Each number is 128 + 24 x the weight over its row's rms, rounded and kept within 0 to 255. Layers, rows and columns count from 0. Numbers have three digits each. The size before them is the row's rms in percent of the matrix's.

# up: layer 4 MLP up, 896x224, rms 0.0386, rows 644-655, columns 0-111
# down: layer 4 MLP down (transposed), 896x224, rms 0.035, rows 644-655, columns 0-111
up644 100:160132142139146129118141147134119184065141133184111118133088143140097086123112127147121112131121127137134080127122133143129133118151128125113097110127136131151135131130107122100158117136151158130145109165101137102166119118113148136143153141157097101085145145156123108145160098171116125102148129122145100115111175099154149116114120082157
down644 109:079072120125146139108146139125116116122121093131170148111162123140145126130155110137059119120120107100154109111100141100146160167171099140148098145112090154118119144137150112135143143171129088135156137129142155150135118129157118144064107099117142142152125090153153123142125149146089109136094116155103100108104144069117107113143126107135
up645 128:143152125111133134123129136156120128122159083119137156135138105133166095114136143074150164148156111120141125127112190159149137150110172164117098143147163090135124091088119162095161139095098125131151114173144128169126131091129127114101128170145139110145122112164109138102168098069100130118095136091139160106124124085082100165147138157144
down645 124:109133137182133151075131098113151130145141128118138130102117162117162159153144113148116100130105192109120150090161117136130176133148130108100103173172161119170128139164127141148142122096097144130096152120130152143121074107173100113110161110105123165155125171152128187113138070138130132105114173114129117145121157127115132137113155112151
up646 104:123104163125127131137132142142129138118118185149108169142138106115126154187131132101139096165138122104109134157137076101144105138111127132134129114126133130170109154078114124172171112135111126134126095158043124116109135096138080160101139131145127130097119146142155154118108134139157120096140115122148076139102138163150114084129156123148
down646 106:080123095145171137135118150094147137107163143114150172111111115129161126089148130154086128171173086106137090115144137102124164119083127145154078124097131095134143113126121164138138154167116102131133144122103132114168130180097149134134117128136113091125091108128122134142137148154127122142125158122132137151161120177079157152150100131123
up647 124:129135135124116149139106181188130134176111169124165101135088126119131130149120128113157107150145117134121167136126143134139090114118140149108099103120137116091151127108133146141114143102129136089123088151148120119132120093118109148133160104117166152079108128098112136081135040151170135137125133168104128107159160203102106131137117111126
down647 119:143135155136121177193146107072142103169115112177126129132168124151125152112169100124107084180123144149109114103162145101125107132099110149106146137124149115119118162146103144121179184161178150164143109153079103111120147116110145155112131096144136088117125115118139107121141146135097160158135131113171121115145099122132116122123122130081
up648 102:132150135163146167164113138150125139143143090145179105104157137147122129121101129142116138126149122087160088133126160152170135130179097101144153138064168111114131072137131139084141167106124145144144111109121117163159165135088127141113102120103135146085123141125128142121146107083178126141143111110154112139121099171131115110131144133129
down648 105:152086152171151181123153100107100176121110115161091156171146115107126127095172148127156140106127079146151134141116123119140143095118143155163141087123110090108109140115115127163147139125136126145093126193136098117112124124148143143160157140155143135173163123158121101130106131134131139118142151162135088173146129110110119119132125110102
up649 110:140120135091096115123160167099135107158130129157154095148119083118095115122128098050128167122120134174143092112133111124129132116130127103088128104144166154118140106132108121136113124177183141130086110101098158115132150117105146097135139120144108163084131157149134140134128141127112114117112090156096145095149102149124152100103092137100
down649 115:096125134159126129136113137071177114175130145100149113131138125165118138115148092163137159097118164148153133113122105112129142113150138125128168113097171108160140126096168101105085156152150115046102136132135090154176130118157134146143078126165117126153086106122157125146161110166079088141125135148092148113116114154121110096097120117142
up650 107:120114160144118158131101143071142141113148136123114079153123133092136139139078134109095099122132096149148149123112155132082132116125135143136076145138172132107119126132151109096125138174103117151110124188156103162136129134123106173101165150118109112110148154155116170139119132124121116120107117164153121119144128142116127127104124197117
down650 113:127159128104119113122142127121127116151116091129102115093116145118131164125119193097119128113178148100120110131113184141084083074128144153110120053112165101086166171125132101149118140122121134115107140139125095127103140127119125183163122120150113104141163111149129131095093134144120125106141128128154142131122091155139136114152178136144
up651 105:164151118101162142139144109102122113081140165134116058093127132133136149115163147114094160149134161133160112129101140096127135106121126154101051092116106123183115118094119109123141142125097109158160085128115099137146130167146150119128155132107116132137129119105125122129143069096149114104156128107140125158144108131128130132145134134163
down651 105:111123127134098119149150130141123138115105091134139135146087113149145146148122115147188138162153134134138135125113108142133146134126112109091135109172100141105124129107119100105163102135137115126123125157082145188163068115156093120099135158090105095111091126103109099118128113145133083093181176142097133122137128088126125120137110112135
up652 089:139143130106097132138143166120133137124137141152159135115135121150121071112149135171144146152125116113138124125150129116133130181109113113159159124127118141162125134122113151160130136099113148183136153108119153118110141081127127130132160153158124138122107118141127155142148087111104118131096132150089103127134139169109121148120110148115
down652 083:102100119133112094089151109119135138111152101130164148117121109147137183136151103110093167139115183146114127139112118113155102129115169173080085094169167117146126126148098119098107136157106137096123106144122123155150103113143106144081111143136143150134113132076162125126105125133168103182124126128142162111129142090174135104121095122134
up653 111:168110137096116122090126121140129139105137123098141149074170135137115149110145092139137144121101142103117146152125152176092134126124110125132110090160208051163117122118097105118125102134098154155164165126147097131091153135107137159161116125144096129141146185105084117107110115141107137135117131106132172113129136137092108132142106115121
down653 112:127112150163151109125143106160110152098135143106094108120137146123115121095103126162116101108077089146076157127172152113104078160133126132160132144148093157118157115145152119137079107129165100140071159153126158156138156134090107137147134089130121094140101136156128125081124126102162143097157145151123158139162178144119127140108124141100
up654 068:084105154183130109170092117105149098143150154149119128127134100102126135138104132089116102127119087117145101089156154156148147141130127137118160123128165117148073172150146162154109135123180112144147106120123157128126147113116067150113151099105143099170124122150119125103127139163143089134139104065141129132159108168142128165122132146075
down654 068:106127173150120123117123140133129080134144136121086133100125115174075137106162137180134171159156160125133141130143165094117133155106113095114102121112167160102072161102136135078137158091144130122123194147130150093103149160148102135123173129128143114092163104116125117133129159118157137100117112141128108181106123167164103108091152134149
up655 115:159126107171140124121102110113110131121125165114117149091103060175120126106144098136151115104077174100144163104155109138133145130135109125114095123104126159135110159143154138097079147101085083110144104091110122176139112130138121125117135165103094129083140153113133121114104109128097089092140127126112170100136089171148101130173143145142
down655 134:111127153101107127129162157150133129150113124095144134102120113147172136123129159131085101142148126167135122123135101124123118085113136122108143085135092091156139117144129121197143087202120127128125143132123151118145113099090129114119115119093109146190133144103081153136133126139127100159155141168119122136107167120108076121137102128154